{"hidden_size": 256, "norm": "rmsnorm", "positions": "rope", "attn_scale": 0.125, "lr_mult_up": 1.46, "doc_mask": true, "train_tokens": 611000000}
Each number is 500 + 50 x the weight over its row's rms, rounded and kept within 0 to 999. Layers, rows and columns count from 0. Numbers have three digits each. The size before them is the row's rms in percent of the matrix's.

# down: layer 14 MLP down (transposed), 704x256, rms 0.162, rows 393-459, columns 192-255
# gate: layer 14 MLP gate, 704x256, rms 0.235, rows 394-460, columns 192-255
# up: layer 14 MLP up, 704x256, rms 0.243, rows 394-459, columns 192-255
down393 090:473575593547545539515569488471446489548473432413556527480502562478613479566599485497546578479515562553526479483512500500464503430555559557520543463454461585486449457521543555434556508459515431
gate394 100:382554421549441490497556544482531550509418461549430533493591499466478465570528407548562572484546489515468565575473417466541524493568535538544546500491520516525478465546432497559506621539368470
up394 096:393441548459480482519498427495563527508453489388518547461466479477454443523437460422466539500476451515497496469508489508505501422423497456557490518542605376513520467498475416533451505477474466
down394 098:516505429384448499449536518443523510533525580520496493449470524465456474538454511478450542472495479526459424475403447448479528563477568498502569561445470507501483545447452473543477479559576509
gate395 105:445420414511553515514594545489421511505454499478473460440523457455468492479593574499456525534511521511490534534545479584584584437468555532517417487480596542395546446483449486573514536504568576
up395 101:564543437560452506468517500562497559469531451484438544553517576462534491402479528441477530486454463459435506529480341516565483564458451505444502435519577449576602532552514435520400620462577444
down395 100:491472578511457469391572534556580522491466462524579564551516547580511560442417467489590480535522465473475475543534519526543525474533441521568526492487501498474528460522501527447503503464574502
gate396 102:493557461554463507508506541574475529434513555508540448487489493500562486464524522489532516557356420637540473421540562565466551504537506420495505532506468396478430524569496586506485577533484462
up396 097:609457495441439441577536476541463482383500519450464475571440545508568536521521411442505514580544528552508535492529488530522549508402463522481346471555555619457547486549527487476504536606497485
down396 102:519444484568494477486446498475464467467490525475431467514532496532650536452508553571508464399412557439469507464507444549587563582470466549601538602508527495500506483455514502527435575434558530
gate397 097:451483448535526615512597480480536469562515509468530414555563505536512558518516526564480531483467469497500555578512468527497407525446496484548457490550589516419468463502563579541489428511530414
up397 094:468487452443559532484461435562556524396531463538461493508485526552504492494467479437476496521434476600481554505490533483496472509574423514435404449511460469529495491509502566433500550470448470
down397 098:443479523497465458471561491457501447438474584511444537503582469556550493539507430466531551474472477516471499509527471584507494570509455444511414452497501613491498439518483398515550501503375577
gate398 103:578512462443471441576434542522514538470451626459485518460588516533473530482479510618401553458447507604479540560609422473464500519488476500432542371490486519499459501520493584485492495367479478
up398 104:447553506519586460474534577602558501435494505494500492441567456530521527560547504360465443453476416449495449517503487503480557415516582489594438487544485528488535537521412481539508536533464523
down398 103:464421556498442553571557468485449537529503553504539516431458440463532539471519488430506473415548479521406569449552551533500498552522495585525465516413421431411496485494507505463508501524428476
gate399 097:476517536404485548547501595544425519514574532509439522499395604486497544557476553542535414553458469542520494516480547608602551568472522486546463583592421489475462540466532474529443456531508474
up399 096:489449477549602481464537542573529559562474482510469477488497462460488507493383507504555502461523416505552581443544460466435523482554608502461534447511476505511514424530448570476479423499509521
down399 100:474527530468531447534504455519502513609405534405490501512487539505532481533544514591538460459505544472529512422459490476456539521463531551567460464514449525528554482529417538626498476511403418
gate400 106:505498509542484523559467489547474493518490577463533440502453443454479460577394519522607491526435449571565514503389520581499436509491591496518502447529461483434565498485430447536620536513488480
up400 100:482560482570375459484510544566453528439573466501485540531515559425495616507525470437503510515491473465535469482453499525450503460534460476508411526601389459498547486579511468542575498560471501
down400 104:466527516557538540548546426447481543535545601462406518540447549500477542528470563478476481539479514538547467481447495423437496446470464509573547447561398386450482537560441468457552448440458576
gate401 100:567574528438510480413537516538579475453553567488570440606482467498514514517441520516479532429454473538448574485437428474522456534472556571569491513573526528527471558536496561424497470571520483
up401 101:502491523476509448503451568456537470521461464506529653507486533519490513529472462525545481505565512565447453476452522518479519561548470488478528511547591463535551542597512479540501477575509473
down401 104:499465502603488542518524451479584486493564514456503442526495511497472518493585553487495553481531559537491515524559536568460505487451621571507484503521519575445476549511456586494525514427556510
gate402 099:539540544529539486605370483476467600538475446508484523523482472476551466499440498574519560469517575478448482584493444503548516522497534517452493542515621512418574468503442546398522485539448462
up402 102:531417471508410538520643520506419537474492447421629473491501547423480474515484448498513435542536464425421439441546472483497480516579568480513585548487447495473524468485459528600462511563443457
down402 099:470531493588444512482538528489366476524424585470490411523476433504542510485515455415503549441480519506542542474525573535399495563621477550473423486418491402579424519473517486485503499532462544
gate403 102:502457484510503567440486529488591573454498504424490401438538544508478488518488468496558517538567469531458511472560557487453528505544489575533494456477559548513565606531487575471522536502354428
up403 107:321645481518488562527503480548573575455568531490514489479452453450557426492479489524460552441578518476601528494592526458507421531507488521573487502480507468478515468550517456496527421572492522
down403 105:504459531487474465558513422527542597547576451512576525363491405488551392495624486462355467404490495448481541543345503459526482446508516522392527435512461524491568520511547565593485472459615563
gate404 109:552509464517574530517524530492515609555541531487507465512507466493541418474554560522517470559568413528429475424434552414574483526487511495523528457509483499461536454516486569470599489528548478
up404 107:482563470527547537541541414626483491503529475543540489476514448551553492565436501478466516388487593458419434495576488465588511483560432460586496549471466552497471462516488477532615485421408480
down404 106:515573494390450594564541491428485553452589418555540504488625530565520513476482554532478573436597583474431510555554574502488525432541614416478497582461445513578593488503499502506519469456536544
gate405 101:414432487420509563549433537514489498499551442512467455550430485430390559453446460519462490470445597519434465555525575569427544537514555629509516529436460529484499503532450537514491565459460575
up405 102:503472450562506494489506518531544587405572517491488435485576553528473545468580436552509556522544446540614462540419479454513518498388512542521438506548483526511374477552542380605452555525529466
down405 104:480507489528424487401503437492542526493508444487489409528493461499559614463461515537494505399510532449509509437496529536374462504532465464499502519532556472511510467468462482563459447520553369
gate406 104:508489604484474536490542518508497532502545489542508594519446526494513518469423484504551554421487536549486480500517519571544498469475504436552391462523579561518577485481583540478479510485501402
up406 099:479549462517510527498405506481519523433434518438503555424526484505510526533537533544536462479508586477582487554531525501559479490493567452569538519492606544586525477545475545513515512597453471
down406 102:441499430490459475509520486513509485562480567547560595457462471562499462555501482511580437484544494546514537438489489484472518427444463560424503461532417622544550530478499500425578443431348420
gate407 099:435513465507552502497536497566580517482588522498458499628485572483541456469566453443492535473465466431508471406593510485528481496567463525434499462508551503490494455473379505465559496448488549
up407 101:467557480515533592504509443524506412568455619530566589459501462452501496497507490520471541545535542614505515510453489607400387431573373606506537517443549495459520534501577494495428568427464505
down407 103:446487504451430564451447514533509447625550559470433573523562419493548468475538512418485460518497503500443450461468607528437569544495498447587528484521566437551523485486505460511526486450521549
gate408 090:529482461533573497549569553532446427475534529577457518488515543424483514523543376553459649486455402494543510481512445452438452462514477490528466398516467556491494451473503509486565438448507549
up408 099:568522609474510458460552459486568485548439390530531453511534437533503521505559456511506411497602458363581549482449451475654492466532532558519503475523506533461428396516522606548490435498539448
down408 098:535572492493532393419584446514455487568425486556488493481587599493505484564558435463445530528458424503551534458477485493514575530517468484563468409504594531460618527554515482468514441509515536
gate409 105:505494444547443492467535484623412443513560418413459499514534558544517438554496523444546410473472468518530474523559489458431431424548491465482518544467539579401516467518484592472432541515550523
up409 102:495506474513492460466483466458446578466486544493495499437497468518427483510523465572411494469527468507474581433544406498558578467542433464456450493480476369503490535413512602511552479452503458
down409 104:491483482415498601423508447550527400476433551424511463470483624572435480436481493625465424557503509431469542524559574461474502592514479449468517527510546535585544511592539454514511533468561428
gate410 101:511453504603440534466442498428434546491542525544577553474498493520431469504425497508477544494536516503411561496420518538581484497467547483512466483451511540540519496540498516513470503555483578
up410 104:569464479479463571470546547481425549429484557484488478524567474400424510418536602410451544563445519544515516561533521546448408490537470468588471479438422461473506455399521463500449440570469460
down410 100:454523474467447534482487567512471508530569508428511466515473535442541498468497470532558499532492489507507558504570466457433444510548578511477587496388609558462502583525547517494526410469478457
gate411 094:459561506503430549418521535559392557507544461488508508415499518507501479584483502498509472490562478504554536506485442570418502591458505500499538428552532493430565597476555419478508518511531459
up411 100:427494450528517574531550468505480452467522406494488444523566526530554415549483473405522545558526421495541511546458534461467482631403504523490532477506540509644488500475521522543455450462531495
down411 101:482464525546570488570478502440536575543611539411469462573525569506490423549565478439608446541564543446500598535467457412425484607482551527399511491487469484488430521495524525523563521458494449
gate412 102:492452573497451474506499559524510588458581547495531499526513561428511534505531458560490459481377583409547426449540573499438479471470473472595564458506396506436498468555588445471589486605485518
up412 103:433544459535460431523522560471510459536474535534513530607519503595508448503474452523515514465503538523553440539476488422472569554522486446544478454519417525487567490529588591465508467555499489
down412 103:496503542455464527505504488521576511532480439555547440511484489534493574516616548451542496420461448512521495504586442525396508464384514493498432521413487411508539431459485519615541533519435498
gate413 098:488524496546440445483519471455496489458560386456477537543464526455486447490567498538565600429428385481535488453480586568467461444533454480480509449475622506437414604445501562476537527445433467
up413 103:514490519481567448537447424534513465431478456420548494470574458531500388476516506457410453447445512489462506460544478513458530497430536406556660565526425457516574507468461526478468440511517383
down413 102:451513584411563530540488465549389437493466466521566529509505461403526455494547477515462508476458412405531438470515475540544430450566553521519495509523497611403485503560520495518545514538475551
gate414 096:470564547373467420528498566519486542494630511549534523488491484442496462555525546508476456504579402565401539489471453502338531504490477436487479434436493497467501424551560423429518455480451433
up414 098:544524581489452475520503437585531509516471512475366557552535442631535541487476500450539416433479428468627490464561453484600427570474438503449445534488505499552519483420572479536500478567555464
down414 098:476468573530477540453483342613534434527632475512391463476507494507605462495460552470465476546537497478541465600506506512557469593486476468564560542466467410501578424452418516473510542482494564
gate415 099:539489560453529508493507476534589476483414491419517523578579365532518574577427386467528527450473494505442540538534524535558495532505568493491506471499486480486559487543485475606538610537506465
up415 102:492559464437517555496470481599536490516577474537548562484563475593432497485498509470520524437409536549483555559470505565543528486430599454427434404493533492539563507556437553568468456482487443
down415 095:455468558490510606432529465421526536484463472418481499401546538521394422536517443595509457467532524581425585436425499498532508511475489477475577481511539558545497471436478433439485495540547526
gate416 094:447505478533513515591505586547500509506411474459512537477495524603421519484534502491479576516547491498450442488467497543553489474516514549370492470428472536409551430434463593519480462548554517
up416 096:472529478533545525574548457493545555434539456445383502682475501597403487460502543492536556438510505509507496492433532525517505451463504460423520554527525478468521401571465487503499491525567471
down416 095:552516623480573541494468528479529470474467522546481523481582480529543483425474479440589521491526477536520475482480503486581474444485523473560559438491528406448504539613541416466457511486467509
gate417 101:544567479508578448545544493535541533528492537518549536498503485481471597495524576469525525393525501486564491522426502524518512605588525450491526496428511492468443493416507516516437477520450528
up417 099:500485427571427470411481513477470552462459488512516479541489427555582428545578563398510480449507514536430531554458492443475526510562495582473468480437481514478472478513591450462537456531428485
down417 098:478421380552483458501507488511451402472569470536527537435509504493420493569499496487552561521387541519541544519556466565442445386443431495530532427460523490560457552582471466559421598507656527
gate418 101:515493531425521562554511608469490485480543494441461448477471586431443548524471459508399480526509425519596506597538478399543482553472453495436510425455365591523416532515585540502527489469513513
up418 106:556413513546499544440570499418389556511455451530486651517486473421514493500430497439612418489541428497541481441528481530529500517407560566462489460496486381423549410472546488499515569558427496
down418 107:462538525498511604556572476470418477456444532509470417514523484476542521450426511536517506547432524471411491471467492522488484480510569465455484522447496459514546470574509457474466435479506448
gate419 099:417458551515489472512514504459498508487514431503399508616571525558539562460530421529449558398518523497477578554449414460542537523465481496480509484493491569593515491479461590435502521471531470
up419 096:435441583522527598497497459433592571480483470532553571520539516541501410453521480536499483561504529466443538591553526446587522481505526572522444540580456473518499467580519567613602514552434468
down419 101:445489447536555510405508433527448489459551561518514508503540538427551468606547477466465501438487416411514557496612505588459452406550429495519514533512496595503513473490472536502423396539490508
gate420 096:440371456498650540495527505567553418388465559446567487437472485491491524433475485574475575557570504459510463447514515474529474528511552448463556458521388461442572553530493519485587526516540536
up420 095:436489499585456390535449463486548562513480473500476547497530481512475490531422578515465545558446515506433560615381508475459590454518441496443445575472600569503409510503493523470494460517442445
down420 097:429515522498538490484504430496426552520495466356510459556464373474521485550564556459418471470542445529499499501525524526545532393509497559451489455495606447463480526408461421540465520594457494
gate421 099:449515441466477412497498459482516460636437449505420497487491486467469583505462585503515557604522563482545498466471496477483552575511566495510480486474494522428519485490490502508521425552342460
up421 100:544602490575509425511482457517611458567502493480510427519560549514414542550464557477520584512503528452470389488489541510544468516544474416528515466533529451455517489560599456487518504455457479
down421 102:524539401492476466507554533501442515564449498542509509615382588513541446574554405524513504533496494438490556505492343507496538453484535452458566519481505550415568570559572503421536475500473505
gate422 101:444479535593461497506522601493484440469496467530508441490504473433465420477571386580511506465578511462482533435512455503507519449499508503455445519529464514546571476502526441570502510523464409
up422 102:558518516463570453467543411552419583470528589497532433514523505464569573436534534418538432426477400449534538488496490537482489481438569547549463498553492437627428503544513568511456541452540570
down422 107:535561488482604468434448506435476473510465489526502570532380551483462551567396479527422491645529547522549436503472458479542493534443422520440565518537505467363497522475531481560504493563556459
gate423 095:627477488515494434559487431443416489438565495449520486529419530486586574454496441522594510543550431561510555415521555600513583481492448459514580438507535488483590493541406515532416602428474512
up423 100:552473471504406515513506532555452548427522501489510509545558519529561521598505540515508545568537535562454569520582416522441463433507473559449487437365475598447401551484590499551455493463522524
down423 100:542467571511491458472510467503565555467476410522473399489464521458527527479546514443506501479407466507560445474538515625507471509452460557446516421661509495558540508460519525474476506583485501
gate424 100:556425480529515357380422490546471519510462541549525474482529413497426572469611497527514537430485553566455424516510559511452454588464566554494461495504439512455442450503500590476568494419479500
up424 096:487531537480480599434502602521604421468478506551539544588536489541450504601442481473492573507537524499517402424511499507579459473529531470520502521481466524550509415464506520567480477392463444
down424 096:451586460481554414522524515557559453521475563441457534422540460538579566494476499466503550530530415507468534516464515487531478387558540453484418492576558434477528483511514515553525596497536496
gate425 099:471462461531483563554612477439471551514550492591530434578437605472480481544546530439424527521581437479516478451501533515600480476482504496583474465464575520490509492425533451446444530445476474
up425 100:471493518469525471440515591485493516529569501478545565490590426491520468500497524562420510419569421480504476516549506519406538451480538356405415530510517476447469517437451527458498468455517505
down425 101:466464470451533564492501515497570527463582504501528554476478586538507509480567537568461515489498431481491554509503487532495546529438595516526457415535473428463536522567535544441371582470528478
gate426 097:460499481506588414495480558506424472540494468443474450439421515506452540546517481593517486517595516498527484449533520580535483581492442429472542510473539484458465524504446475531551477490475465
up426 102:529551458534633502528484610546462446431477462532454489430539469496506552467470542471569460484441469497468513610424591491418516498495554454648505499489602559511511553537518504460494490526533499
down426 098:531505467454551533484389445524477484613584492496623546482432543482541443429554467512522488511583503484414519519436523454510481504526527586454411499581456509523515502521548486520442468423445489
gate427 096:557531481599457608511506521559561487480483598429486602519466554511467534530395500414615368465422470534521473587520480561485461567564432423431426478566447519548533492478443570479539620517518416
up427 100:484548442432542436492517415476579465476484463458565458422512563480409489566478481501550459544482517621570484518418531464546494620556546533472507548463611502490589465414439542506549444457502552
down427 102:461546515513540491472478438530557535582522614504518527509522461461555602464487535473396504490470421499560532560517497562541572525560582510545615532377474457507609402554449445491448566442501480
gate428 097:545515526459519514550523545516480401438572570519604439452551518501533484591477452580450527408500493523466459529521498552500535455538548551511548383482531497421515516481528524439536582516442527
up428 101:479509492513541414476475492542481448445529543572491506492564567475506482539512534456502491493514622577550409517500458498507497535577506578608438508546512558541524553466451563478465409489446446
down428 101:568530529541408488583478580543493556481516531473459532457500555447479504531402393564525544559455487529497528427493460511506451469433471504440452498501471560501463536549478530516528499549545413
gate429 103:477522441487509505434445441493430543407431511489441471507441577508477547565584416441557499497484495575505449494563639617551487483464476602513517490417564416393483450486565508512546456450515531
up429 102:448503502538510493555527577529452502499455463497492503475477492473488506403477512565495389584545534587483418587422340463503509525539516500557577501490460538581549619542607470430515587541573533
down429 100:460443478394534541523475605515540499517393472622461444432551515569548531531509549561540537479469453454498434446453482488509451494568558440434483563527488387498397464425539454474592483591612554
gate430 100:405444481500477571519493449486476459500548463511462455520552458488438504450430426407614447521559508471460553531493551501485495548537548504531468491524488529594516502538454384544543525425507509
up430 099:511564493522460582520551538467484451477517428478499519471489499443574591498493510559414383463465526539461578594422554526471499432479414474579483429443524508524496520483453512492445559508524484
down430 097:452484425501434518544539511522479467508498506475544435526494541513494493542426402484537446497474595511467559463491536549408508447472449530512490594569550488438493485456503557524458496477428473
gate431 103:441604417512567464459460499453492515513494521512460502508631481546452500504471468486517484550394460550538482591531533581503500519393502484423563417503437520438480521529468513447448508509537489
up431 104:506501457471463574470501510567504496521542427501530580498543527517533472570388480549566496611370530513519499402542488526556530515498457547370373512397603398438496518554434519513485530544566568
down431 104:530602517579557505531428442388543418555569543564524548486520488472479549457500581482431530572575469416516511477581511502458395535502520603454462589517489495511454521536539398494534499570530463
gate432 099:507436489545505459479569542548534490433482547434523547475578594472435546570439471507485472571499506567578494572489485484498494516583459523516543559466608556447515503574504425455524452521506511
up432 098:460536532497554503515409539485514475472423535464488582419542467385456500501479457506492497458480523592601482522537439500536616442570511476509510548482530504578548471468562472499512579432469522
down432 096:507488502514519622550489576453446481446558457525492569540545516532477489505524550512441598460561481501498570468613505458390464506488515453449482437456507427517524496465562535568556473537478463
gate433 098:447562517524482602554472489483680596502487429520488456527452548491543533503517571521521539398514524524460522473328525525549532562621430447577454470479512551539457560455502509429480527430516445
up433 098:530505501393461525531531464486431495509522482621437511448480540496359462560593472449483487471463494406615463527472532547485455497512481472506491506507489502425503468563444536498441523451462491
down433 095:526452478468471492521494522445444459468471533573470433481511491407540493508524476551511439518469491625455602496505478503526489538547429509463471467521454431547567440461541466496434520497446507
gate434 094:434498538546439498574556517488541459604473489470500475531548519605397517398482436504449543444584629522494436617453538535548519422552535510499473484495472566578538507534387576507549547540548536
up434 103:426598495436625501524509512484462500430528525523517445498505510496465503512480544508479411546475584427553524430608651420571499542420413448473521428443541486530531550511576447502510506428494503
down434 101:571405489462545510481428474545453582484499510512526566408469449450481499524530515459521488541561599509512467401534477418561448525495539615498509529507448554558476437548500531472486536499471543
gate435 099:506455544541503464475429457465495438498562472535493544556416532524515449599589552489461519550519405523510544660536473549429471409522466465452599461526508502588483528527494484497548500518543551
up435 096:533536472555595478411494501469454572513472525529568533486487470537422554468503478484531432533482612520510382396483549511484529503418490541452473430518574465519460488503491405535469524491537494
down435 096:522438560610430460457512557512509530465409590439452400555507432482559516513489524484578542482560402523467431468437506503520459511520511523478487587537472663426410473521462501514456498519449465
gate436 102:604448490546553458539495482474581540423560611412483530540420542471496537434456556530541456492589551490488471525476493597478525409485553514505500553543483452539448406624483519480558560483564462
up436 097:539428386459492411570466547500603425491443422498470591564455541549500561449514473480397496532512402513520507574520511446434479490399442423484420591546474477464415539524400476511552517519565423
down436 099:521494539502522482458538518428493542442450515414513458576480590470494526594433526550610518420472560490485418549509455414502511530465369462507460476590527370477535537525506512476533502506525500
gate437 094:500533543544524546528490484522508543548494504434404455511456474447503498613484600547509570606517469507478460517523588503485488536573551520523548497441578490431488474440641476486517513556599530
up437 091:479545556455560567482556531504393445512537536487539533490488511441488566461477537424436496547420502418461557501506475500573538583594510470521533459523480506526507545439533430427510449505454456
down437 092:558520568553414414537573444565516425506469409516505568532508547551447482554413480528506509516516621464520453477467457559501486476472436449561521513444473455472450544576406410636396386518503509
gate438 103:519532425527561485580502567428470555453510490396412494466555547522496578540500442502547548458509519519498540472369563620499592533482456510498521485447520464514470435504456372575478511498510605
up438 100:391531526454582462494578474468504436561499486503504520467553531618491555519507576522562530545441507540510523517429463510419575485539420426465452508489573539455567557533473414532471612537534522
down438 097:526509515488482475545498491436446461470550508490476542508499549519494423466476515478432514514507363487475477487487508518518497589558573424455495517554447482500506529450529515551439470440520490
gate439 099:517447506508535512453539498554511504518448480555512563553465523566611528418513505525523463556500511553518503513506507452500492541461460467449699504382442489463429336458412479486587515590481464
up439 099:483448505460415518574506435476552514466484556541569565537433458472508513513487493511489499517501444541520656446508334500510557515460547416501565484430513530520461525516435473411563449486557502
down439 099:559568541499510405459473455490446394530535550446543502448492551489444576473475505548478479528477409590431500502498535523535527503471515425555567530605486629544570448522497507523489430508566530
gate440 107:440495464518521628477494457498496565484393535548537555449575525513504549622496503539517547510528617510533495478440501518570530505424469538457461517534421592454535516472421503514532488452507521
up440 113:514525373444595530538525510460587477565579496514463479473435463494591405449469486463412498475463473462509520452508459534454476506470386514505517506449433531428571589495547493498407491560457537
down440 108:601444524506541425559481527490527520454445461470511445507579532533451517516457507443478546536498517417532532519535464578559490535492408453555607547437534492484384548487463465494506411498530437
gate441 099:489487501454514509506486431474533365448521446378501487474481457574536488516497462467507515443435436539417540424501552499592560531466483413454441461466481504515543615447488337548534519565460460
up441 101:496548428549539508525527509518511533551445537440487531435523455515451371455437519425499528494407477559391465476398518431554465519445464478506455524478572572518477430500509430587553547493528508
down441 100:499447548458513622450572519530495526452463482489503536518642498481486556520490639482560545544469487555488481575524512456483514461528491499462393553519496465449495477507504450502428466480495471
gate442 101:463393429550425487476475503502471560562479491431522515536544429470550519533483493463479490456582461604496484446589570570481500548547498515485494511481454520515563554493528520540500594402450535
up442 096:577626566484523550455527500543516461512497521528495480478439517454505468439449498492585508418538543412472459533471571438589492550546469503456632500500380516510537489524458507436507466518441486
down442 095:506490410479522415505482511457569518473500428455534506516586498608422500512437496516437521463484453600494481523551524517442474492494533538483463502464535560421444450492487485500395461508470476
gate443 095:545451507456533507470551496506468461515497456507471496513544556467452571495487517510557553519502498496502546475482387532500401461551495466467500469450540485502543466512419375562475475512531497
up443 096:488423504490424470599514448437553468529565416475542449435557511501395567511490506496576542567502590505445501463417518479478514481490508461473489530451538412459480487556475350524382454510546565
down443 097:476543523528549520510494533470606537544525549429416456602568447505570511498526551525440375454419503531513439405404535450545581557484558473500467520483401427479509437452508533473447493430485472
gate444 097:494418424491581463519440517570452557530472607514462461548499505541572512636475562433484469489505507470475455578529489480431548453571553423397429510550496556547576529569431504372548393494559498
up444 096:477530492506493496522497553510563588596552436498482496514567562473453441524439422433504563502614558596549475446494475513491397534571488559476508479447551528492508395530463586499553398515423554
down444 102:451480445512521495491480540442461538545502513564513400535419485556463502505512491538468481510502569471470529568457572517509532491551470463473494572508518602499491500422480542499481523481622494
gate445 099:512524457527512543557446440507503420501476492473513393558456464458493568570562571538553507454461490525488485439517492474498474554425563509555536452499498528504500534442534646518522549507495456
up445 099:556521406591529500622523408467482449496452469510465520563452487441439571525571491453598529517415560469566479577531360475462493496489560473499444535571531535518481494526387492458501535362517516
down445 098:510595490508517506484486529574443519561450426481491514525449392409556469492546456527578550487514424555484594499462542466557495449536595442522531433461497568568516422493519540479565460568414553
gate446 105:569510498556543536504449494454511578610504448561475482469506552601516473488460435475531562528383543415402466533470507485538530424494472543521518441507441501540531498509511574552535545476411524
up446 105:493463469457519586518440403497512554502589495469492497568521596494514476454517406412467423529452489510425511616431499450500411552471510586549521412570517503593562558514525428445547464447431492
down446 102:546613513453550518480508555511447483529591606513574530426523478618484497511539542498508516611532523468485441483470468579481450557475510437604371445534507546561489432464496427557491528544403523
gate447 101:458501528527535473502540530571499479502531525462456442496651469442585412632526522480499611461511501527490421575437472560503485611506540527450466394563525480545529523460477566504516496512530481
up447 101:602592462544428452445500492491440470446576527519456471513575467532531523475482524388483537563553529486435434488584502479535466567548416500595542473482487532481468507485483460503452585482540556
down447 102:482515573418496525425518476452572479454543519530474444488464514530453473450545445504564544524555523566443576468521525389483470392517466508504469532543562601511450446514435522481535556454495504
gate448 104:475534526455507582537548503449564563486560494411559549581524585521543642490521451494571426521454561488457509475515472506547464443482519569432462458434553470439564377547455481436473607548469549
up448 102:504614466452485464551489539582556569519535411560527487483509521546518569498518479414515376469434562490406606507508502523484561445540507481523515504519609478521481507552481508448483551528499517
down448 106:535464536421430438484374513449456459407484547461470398456487558512527443540484427451458507538456475504503479487519519466471547520471485530512504488469467364457606620495464472516405433470532487
gate449 099:532584415498545522541551510409386510525520510383468436484483523462565484594489472455541424568479462501522482573419535463459550455441508528523516546503378530546415492485464515490486474474500531
up449 097:547576538486483515521479488440388488380511485554435544522524476502437521571485449497570516463464552510598544533544494431463560550451497487542560529455462533502463449607432540518450443429494511
down449 095:519526544574541450515485408573488411526486415474490507497435473532515503514550478383530486465520538464498614516554425538480458480531513489554440508454569392482450480594505573520429527527504401
gate450 099:490458440440579545468534483501598453557560546481424505450520446430444445454358445526570491500468520489492530470565505489561535472476510406467469509499408503580529519464512565506464439489506530
up450 095:485414535535480507509445531476599482590576464423472458506524447486444535480449567467535529516533558453488470498548458447510569473476605459528596520458537526453517421569459575558442451521546509
down450 094:512535480461390454450483504566482449493534458514436579522485503622520589458495521416503529490523433534546428501520535506383425493508514508416483543596597277438477502471541515505537413557458469
gate451 102:492501437488496559452489464510528507507452526546449474527531521516488546484469578523503465456568589490580516476574519554502487441481520431537566444584533508493481451498498538528530515406480498
up451 105:402432560519502487505386493450547499570517522622498452501488559536472560506496510504534463484402467546395497590572510479499521492503531519475479485462433444458513502532420522485467614509432523
down451 103:459527460504454538621484495530428521522414443454445493497506564518507373533514533473449437517570457623431478445408521504474490558483530492513482459513520441423482475423574486501500476504517486
gate452 100:492510405511480523447550513491521505450528398559479572495529441489512412520424537441439542507463425514570484523523449511475592522544381437491487456528527440549503437506543500473482474554478457
up452 108:493471465447485503492629512438476544562524399523574523490571540545553570525504502531473496427547606477442462498461511476536546548479491658589572471400552482532532498502506480548522496452571560
down452 109:610543513513541558493436493552544492509494459491451461435543426517475543501514533477466506512453485495560471563473466513510454543441538527476576509550470477597450534538442414511562606486564558
gate453 094:513489554552524471529504512504523478532459539468412551529586511411526390523397423548506461549486536493407513453414435576444569489504564539477480581488502538398542448435599550440446549558472534
up453 096:504529598468457569496425552495458478554496500543432503507506587504466493507475477521558450506446533468486489492550516479508520463495494504536554536536560541607525556508405443548453506434478531
down453 098:459600498503543503495530397506467391465525512532442566545536458437455458424472582506405537493450474435566519597498525389548501522573532534453556477539547497500462489508562490454518561454485497
gate454 093:525602493478514497487520476551467554440508497476582541475541477540445546425416593519457484581529457473478417445553454447512488500382488529627475457472509419429506497512482547441477563453529516
up454 098:546491490421497458568545492519403588506534537460416372529451520478489512558533402404521467531416509457522465551480460479476463444545480486459565497508489500546486512506555528370450450483528418
down454 097:516428446450516535414477462492516525528504541490502486440523531506560449509532455514538540494541534537587497571539454583543386492506532484524412522546519573504442520466463496534523535524491501
gate455 104:444481427607496546632408430486449501500504420527457475561605514516531410475520472504539515522480464477523530548520469535490522513509559489456486475538539423429501553441506480566540481637497508
up455 096:463524471516382385578491552456482449480504528499490517493425522485529533439446442479486559535511534502521522566436475545506440470470467346489454452344516480514486475539492550530494444589506490
down455 098:495563523570510511494421439451412449553572482585508522486435533548511526475460438421552620492433471520506494499479525501475400536542445502577510452502470397489495609510443535403430526476565600
gate456 102:443520456453431517540454513570469590458444479460449534493482548506454492446465490514509406286562458516556456549432614538506531504523508470457526424518409494483386494483512519489485456528552438
up456 101:467496493499551533472538522467498471563453459464478443556478552491536489492532536478519520562560519600539491573468454424510483496565553365480441518500533446548534606432530429454509562570470386
down456 102:470464467444464507569541506555513442521493427533539465390445496470540383501553538482463509475423437452582459526510483475536409581549506448553465513427491458418529488448544457473521485448407401
gate457 104:466510566496466426513495647551516523453568455475524508464526547503416533492482481605515498516551507597448462504552411486499458569531479398455445545698555524450510512532461602404417458548445406
up457 107:469519475434457485486516569501469426496508697543476541426547602531525458559495500537449587488547503507497507492518492426428460443609510560493532490445429486547535514506445448412478503422490567
down457 104:523582484572467508492485532504500370461447456498455405371412497460561533500469507439530470535590499460466493515433437530606466498446362444437536519485426562502440440470456521575496487443533414
gate458 100:631535359517449501525574521490579434441542524434489585535515555505502432420560548529479539508522478520480522498511488566557528531521543544427435425523438527448653468497480533478494546518417422
up458 094:424435521487439456497441500520609528471447497520494429608510492615445545587494521501475512492524544524478546534543568518526539499466424377450498507517426492530522525479492487595460460551501463
down458 099:487487557513517484513564515510448492471460463479519504450494497427564566470438484472560457495560507506540482429567528439496507555492541523406430560409490476468477567550563461536489536481522482
gate459 096:589513376449479578469489470497528560522542390501469548511490461556517457510530518496512473538587496514400475530498522490407467507476516472490515537481520571530453428446493545416601576482571489
up459 100:604508528546529524415485540568405515494469505435502474526504519486474535363580501513602534486504419537516562493548501537562531471465526456568552511562551487467566494479531502550428481523352452
down459 096:461433435437558576484499540538451485495489538567492531504459503523432531485491471516528455538435535444484527459420604515490531523511530507413464440570453497591413513561534492553489450530527588
gate460 098:555453424418433568490491472494479571482519574501423443436436492479428497483495441456652494457416522431555414400464523452461544457501490468534625376527456488511569411432539500380510456482478534